Part of a small language model's weights: no biases in attention or MLP.
Each number is 50 + 15 x the weight over the matrix's rms, rounded and kept within 0 to 99. Layers, rows and columns count from 0.

# layer 4 MLP up, 7168x896, rms 0.0212, rows 2691-2719, columns 168-223
47 60 58 48 75 69 34 53 68 81 72 84 53 67 30 19 23 66 54 28 22 86 81 39 53 27 36 51 82 68 47 00 54 33 58 80 37 68 50 84 63 35 36 69 54 41 51 37 49 74 52 20 64 30 16 56
68 33 54 67 54 53 34 49 56 71 60 53 52 43 43 45 42 51 59 45 31 52 53 15 49 60 21 57 72 48 33 57 56 63 60 49 56 19 40 42 44 30 44 68 31 33 22 40 43 59 42 43 56 66 23 42
40 53 39 79 66 52 66 40 74 13 87 80 47 51 38 74 42 32 47 51 67 69 36 48 47 20 59 51 54 52 73 28 55 60 28 65 81 41 69 56 67 45 64 63 44 51 69 49 45 52 58 22 62 63 48 26
24 34 40 47 52 45 78 55 39 33 36 45 75 48 71 61 56 54 41 63 42 41 58 60 73 50 30 57 38 40 55 45 41 46 54 30 38 37 44 43 53 59 54 51 50 59 59 61 48 49 65 55 45 60 47 60
45 70 53 49 35 30 41 56 59 39 40 69 67 44 57 38 58 62 41 50 40 69 50 59 40 15 45 59 44 49 53 58 44 40 55 56 41 45 53 61 54 63 51 68 42 72 47 57 42 65 47 46 64 62 52 49
72 47 74 41 50 48 59 47 49 33 25 42 78 70 45 59 60 57 46 53 38 66 44 66 59 57 63 38 40 52 31 67 57 52 25 26 49 51 67 63 66 61 36 30 34 56 49 66 47 61 35 61 41 67 51 44
71 51 44 43 37 09 74 56 34 22 58 69 39 50 42 41 81 74 61 58 00 42 66 80 56 55 53 24 32 33 15 42 27 06 41 39 63 74 40 62 65 35 69 52 49 72 68 34 58 50 38 57 54 63 46 31
50 45 62 65 50 38 36 37 22 93 39 78 66 57 59 36 52 78 73 34 67 53 37 42 63 61 58 35 61 51 45 55 33 27 49 42 40 39 19 23 33 50 54 41 28 29 63 36 06 57 60 45 68 58 92 48
83 55 40 53 63 54 68 52 51 63 37 51 35 33 57 45 46 46 68 14 40 35 38 47 40 31 59 32 52 57 40 48 46 70 67 46 66 75 78 48 44 54 79 79 85 54 34 40 55 46 63 44 73 89 40 24
59 43 32 51 63 66 49 60 41 75 53 49 49 57 65 46 39 79 67 61 57 51 70 41 52 64 41 33 61 53 39 47 39 59 34 63 62 63 65 19 49 34 41 38 40 42 66 59 46 29 34 57 49 51 47 46
48 46 54 49 48 50 58 41 64 65 55 58 70 69 60 55 60 40 61 51 49 36 48 45 45 46 46 63 49 61 39 70 42 69 60 67 42 65 49 54 55 45 30 53 49 50 60 47 47 42 37 55 41 50 31 77
88 48 40 77 63 43 62 38 45 38 59 23 29 33 38 52 53 37 24 32 48 49 44 43 53 77 58 49 52 53 55 35 32 57 61 34 67 47 63 59 39 71 81 54 59 68 37 55 59 45 20 70 60 60 60 68
63 28 65 63 59 36 60 45 59 53 62 33 23 42 34 49 36 60 19 22 49 41 47 38 40 52 47 68 60 67 70 63 43 89 41 60 52 42 81 44 54 20 43 46 58 38 33 39 44 52 50 45 52 55 51 25
38 46 44 74 25 64 46 68 29 43 70 39 47 51 68 45 42 32 69 35 75 49 46 30 40 73 52 34 58 49 61 39 60 25 49 63 34 78 58 63 81 41 15 43 57 27 44 38 45 53 55 27 73 57 31 30
73 60 34 44 39 46 52 60 71 39 43 33 64 69 57 47 46 44 48 59 49 56 61 33 34 47 21 59 42 67 63 44 41 47 49 38 51 43 30 63 47 54 47 50 25 55 69 72 33 48 63 41 47 54 42 50
64 44 55 50 35 59 62 49 61 71 43 45 41 64 29 51 32 55 38 43 46 43 69 38 48 47 77 36 47 37 50 50 55 66 56 45 56 40 49 61 32 43 58 37 73 42 59 51 46 45 35 54 41 64 88 47
61 65 35 48 40 27 40 40 56 49 60 48 25 45 19 52 55 34 32 30 50 78 46 63 40 85 46 66 40 41 38 42 41 56 52 43 48 73 99 88 56 45 61 34 82 62 21 47 66 50 39 64 52 42 55 54
84 69 45 77 49 44 02 57 00 99 36 53 48 66 53 21 28 61 50 12 30 63 42 28 42 00 41 55 40 36 54 64 58 44 54 35 43 62 51 36 40 31 61 62 37 45 56 54 63 41 63 72 29 57 43 25
46 60 35 64 50 55 59 42 64 48 70 38 40 46 68 48 90 34 52 86 40 15 60 49 73 49 66 42 05 41 38 34 57 51 40 74 44 38 50 31 23 59 49 41 48 38 49 36 52 74 62 63 49 72 49 32
52 49 47 56 50 69 86 27 70 35 23 45 51 47 50 71 39 72 44 41 37 43 65 40 24 52 58 62 36 50 61 50 66 44 35 51 46 53 67 36 37 42 63 62 69 35 53 45 68 55 37 72 56 63 69 30
49 42 61 57 41 00 46 67 22 45 40 59 61 23 58 27 73 68 49 85 50 31 09 82 65 40 86 61 23 56 53 18 49 60 39 17 40 57 27 87 97 41 45 66 72 25 43 23 50 64 37 68 04 66 78 71
42 63 44 54 58 60 55 48 58 31 46 37 49 33 61 50 56 41 51 70 39 64 45 79 61 36 40 59 60 59 49 42 58 26 46 39 34 47 68 34 47 46 62 61 57 48 44 42 78 62 40 46 51 49 58 35
46 53 70 55 66 68 41 45 59 69 43 83 72 26 75 64 23 51 42 29 67 52 39 53 68 56 84 51 73 78 29 59 58 65 47 56 63 33 48 45 55 55 51 39 66 63 32 49 40 31 54 40 49 25 38 53
67 59 35 59 60 35 41 46 53 59 65 57 39 52 59 55 54 37 30 52 50 45 33 52 62 46 35 45 58 55 32 48 58 52 56 43 50 56 32 32 46 67 62 46 66 44 52 49 49 60 47 40 42 55 46 55
55 70 23 67 55 37 63 47 43 55 57 55 54 61 54 27 68 27 59 63 90 52 38 57 42 48 43 49 63 75 51 69 49 40 71 57 11 43 34 44 65 51 69 49 51 39 53 59 91 49 22 44 45 39 46 12
68 51 60 60 66 76 63 59 35 26 69 68 22 66 56 50 41 31 38 33 39 72 77 44 65 43 62 46 65 38 44 57 33 58 32 56 50 65 58 43 48 44 66 35 43 49 75 71 70 38 39 53 49 43 56 61
56 51 71 68 56 33 49 59 28 82 62 72 05 52 72 49 58 39 59 65 42 63 61 28 47 77 24 59 32 55 54 52 72 51 60 51 35 19 23 23 47 25 18 33 47 62 86 60 04 29 55 34 58 27 70 43
52 23 53 42 42 81 40 52 51 38 47 63 55 54 52 62 32 52 55 64 43 54 53 54 71 32 49 39 45 55 30 86 68 40 48 98 47 67 60 62 45 45 46 69 31 56 48 39 52 29 57 40 34 59 38 58
54 51 40 33 59 50 40 57 59 50 45 60 45 57 49 67 49 30 42 47 56 44 58 51 57 51 38 32 57 48 47 64 67 40 45 47 40 33 47 54 30 58 51 50 42 29 35 58 48 57 46 26 62 77 36 59
# layer 4 MLP down (transposed), 7168x896, rms 0.00845, rows 2691-2719, columns 168-223
74 78 14 39 67 50 72 35 26 39 72 49 65 45 24 09 44 28 45 25 69 21 55 34 42 73 49 68 62 47 65 51 57 45 56 58 51 44 58 59 62 84 51 45 69 29 47 46 50 36 47 36 24 58 43 38
26 58 43 42 65 56 76 57 47 31 63 41 61 61 58 49 47 51 45 30 52 40 54 75 45 54 56 39 33 59 50 22 56 45 32 36 45 62 48 50 56 47 60 59 57 53 54 58 45 38 48 51 46 58 71 38
49 54 45 49 37 62 64 33 35 82 21 36 57 66 31 30 57 43 69 60 47 51 56 45 65 58 54 31 36 44 31 56 47 99 65 36 49 75 43 53 46 52 37 53 47 54 38 44 51 47 09 60 25 40 44 65
59 28 49 57 55 53 28 56 41 57 50 56 69 72 62 49 46 50 63 55 53 53 45 48 51 26 41 67 62 54 66 60 46 76 51 70 57 63 52 50 44 54 50 24 24 52 39 43 43 48 39 45 29 41 61 33
58 31 46 63 63 42 43 60 46 67 47 37 37 61 50 43 40 38 43 43 61 60 51 41 65 66 52 58 38 57 40 36 36 45 46 27 54 63 64 56 41 47 55 56 42 29 46 46 40 62 47 68 66 48 50 49
45 52 47 61 46 44 29 59 48 62 64 44 54 54 52 44 50 51 62 39 49 52 63 26 48 38 19 69 46 61 67 70 50 28 63 49 44 58 50 32 24 39 42 56 69 64 47 44 52 59 52 52 71 39 53 62
57 32 32 45 35 50 37 60 73 38 28 56 43 40 48 72 30 61 62 53 64 71 57 27 20 07 22 52 15 53 28 11 20 59 52 50 60 48 51 54 53 55 51 31 11 59 51 68 54 38 00 23 37 10 53 89
86 69 26 51 85 31 57 50 52 49 57 43 53 45 38 60 83 66 74 30 35 19 49 41 64 33 36 70 40 43 38 48 27 52 50 31 23 67 43 36 26 40 64 87 47 44 37 58 65 27 47 36 27 24 44 69
51 75 62 55 40 31 39 46 35 63 40 52 47 72 34 60 42 44 47 60 49 51 50 33 57 53 36 72 23 35 59 48 58 47 68 48 24 27 33 83 58 57 31 54 29 28 48 52 40 53 73 71 40 59 53 42
45 37 51 55 54 65 38 34 44 34 49 43 55 66 48 59 47 52 34 49 16 27 45 37 48 55 46 41 52 54 65 50 41 63 63 58 76 43 33 59 50 50 67 60 33 46 29 30 43 52 54 51 34 40 75 51
52 52 62 51 67 47 58 65 41 44 56 64 54 49 52 36 46 63 46 56 43 51 61 60 58 69 47 25 32 41 54 29 43 50 46 47 40 46 45 39 40 46 57 69 52 27 41 43 50 56 55 55 53 34 63 46
38 55 49 36 35 49 49 83 55 48 38 34 67 64 68 43 54 56 55 49 38 56 50 44 61 31 44 62 36 59 58 50 69 35 64 88 52 48 37 50 43 50 66 34 43 32 49 58 27 54 49 25 22 58 72 52
37 44 58 51 48 55 49 39 16 45 42 45 48 63 86 73 59 48 55 32 60 46 52 50 47 49 45 29 40 46 15 32 45 24 59 40 42 55 35 69 56 45 48 53 43 43 58 51 64 41 43 57 53 59 21 52
67 55 34 60 53 46 36 46 46 51 60 73 46 58 27 62 24 57 40 53 42 39 23 42 50 65 59 60 61 48 36 71 37 92 68 73 39 30 13 76 25 67 44 44 51 49 57 43 45 40 39 50 58 32 57 32
41 49 58 39 54 42 66 50 54 55 37 45 34 39 68 67 40 44 65 47 38 39 67 62 60 69 58 51 48 39 38 43 50 54 64 53 59 50 52 51 56 34 56 45 60 30 61 40 50 44 63 54 37 57 45 47
21 27 59 39 54 17 77 27 60 59 46 42 72 48 51 48 27 54 58 29 99 57 62 59 53 44 66 32 43 52 53 54 48 37 34 53 33 43 63 58 29 33 64 29 56 41 55 57 68 34 49 62 39 39 60 55
55 87 56 58 69 53 42 54 68 56 86 58 19 84 58 56 42 55 28 54 22 41 51 90 30 29 35 50 75 74 67 65 48 50 44 49 44 46 21 68 44 31 47 69 33 15 37 50 44 57 33 28 36 76 43 33
22 27 33 53 55 38 83 30 93 20 70 51 48 45 71 56 99 23 51 59 59 51 32 33 40 74 31 47 47 54 00 50 31 22 55 36 35 32 41 66 78 61 14 28 41 35 58 72 38 55 35 35 50 39 07 19
36 45 26 55 32 25 64 44 28 39 53 61 39 72 50 47 40 65 40 42 45 34 65 38 28 27 58 61 67 52 48 52 55 45 49 72 45 40 47 17 57 39 56 74 41 66 54 60 51 49 47 27 52 35 51 51
65 34 64 48 55 49 32 39 41 35 29 42 43 59 62 41 23 45 73 31 60 61 57 39 31 42 55 42 68 67 59 57 43 48 34 50 18 73 59 45 64 55 42 41 59 66 80 22 66 45 55 50 47 41 36 99
42 30 78 45 33 51 57 37 26 50 35 35 62 41 53 44 58 60 48 71 39 59 42 17 56 20 57 60 55 86 97 46 20 60 70 48 04 67 31 57 14 72 38 57 73 61 81 01 43 31 84 35 92 58 44 54
56 53 45 45 50 35 34 45 53 59 51 64 34 79 56 43 58 61 41 41 69 45 38 65 62 66 48 56 43 60 44 31 33 54 65 52 55 68 53 64 35 49 63 65 38 80 57 58 65 29 43 46 40 35 45 37
67 15 54 49 42 56 86 73 10 64 65 37 37 22 71 54 66 06 78 31 46 43 48 56 51 66 41 38 34 35 43 45 61 74 35 38 79 74 58 67 81 48 79 43 71 43 64 56 72 69 34 41 49 50 73 71
38 47 48 50 50 40 43 62 42 45 30 61 43 54 49 29 43 46 69 58 30 63 55 41 34 36 55 37 70 53 46 26 58 47 43 56 53 40 54 53 44 39 68 68 45 60 58 37 69 42 49 37 37 54 58 52
24 52 62 39 57 47 40 59 54 50 72 55 35 52 51 86 49 43 53 43 34 46 32 50 37 61 38 49 44 37 39 48 24 50 54 35 63 33 56 42 26 64 32 73 61 42 46 41 49 68 68 59 31 49 42 59
54 27 60 53 45 53 75 68 39 44 45 51 54 47 62 52 33 59 39 27 49 72 59 63 62 45 46 31 61 64 56 39 61 45 72 36 45 63 69 61 49 40 43 56 43 42 40 67 46 53 55 55 48 57 51 54
46 49 30 05 19 55 74 67 52 66 41 70 54 21 58 21 37 35 15 78 52 45 53 62 47 42 74 06 37 51 63 31 58 33 38 53 30 72 66 53 32 26 61 59 24 47 27 38 52 86 42 34 21 67 50 68
46 76 53 76 36 54 69 61 51 75 64 37 26 50 17 39 60 46 44 49 49 61 48 67 35 32 57 49 45 50 59 67 47 42 46 57 17 61 55 36 33 29 54 43 41 51 48 73 74 40 51 84 54 31 61 37
31 69 63 88 59 55 55 51 47 47 55 53 56 52 33 57 46 53 66 54 44 66 30 55 38 45 53 64 40 53 49 39 42 65 33 44 53 62 45 55 36 45 39 53 54 60 63 45 31 68 28 50 50 27 64 63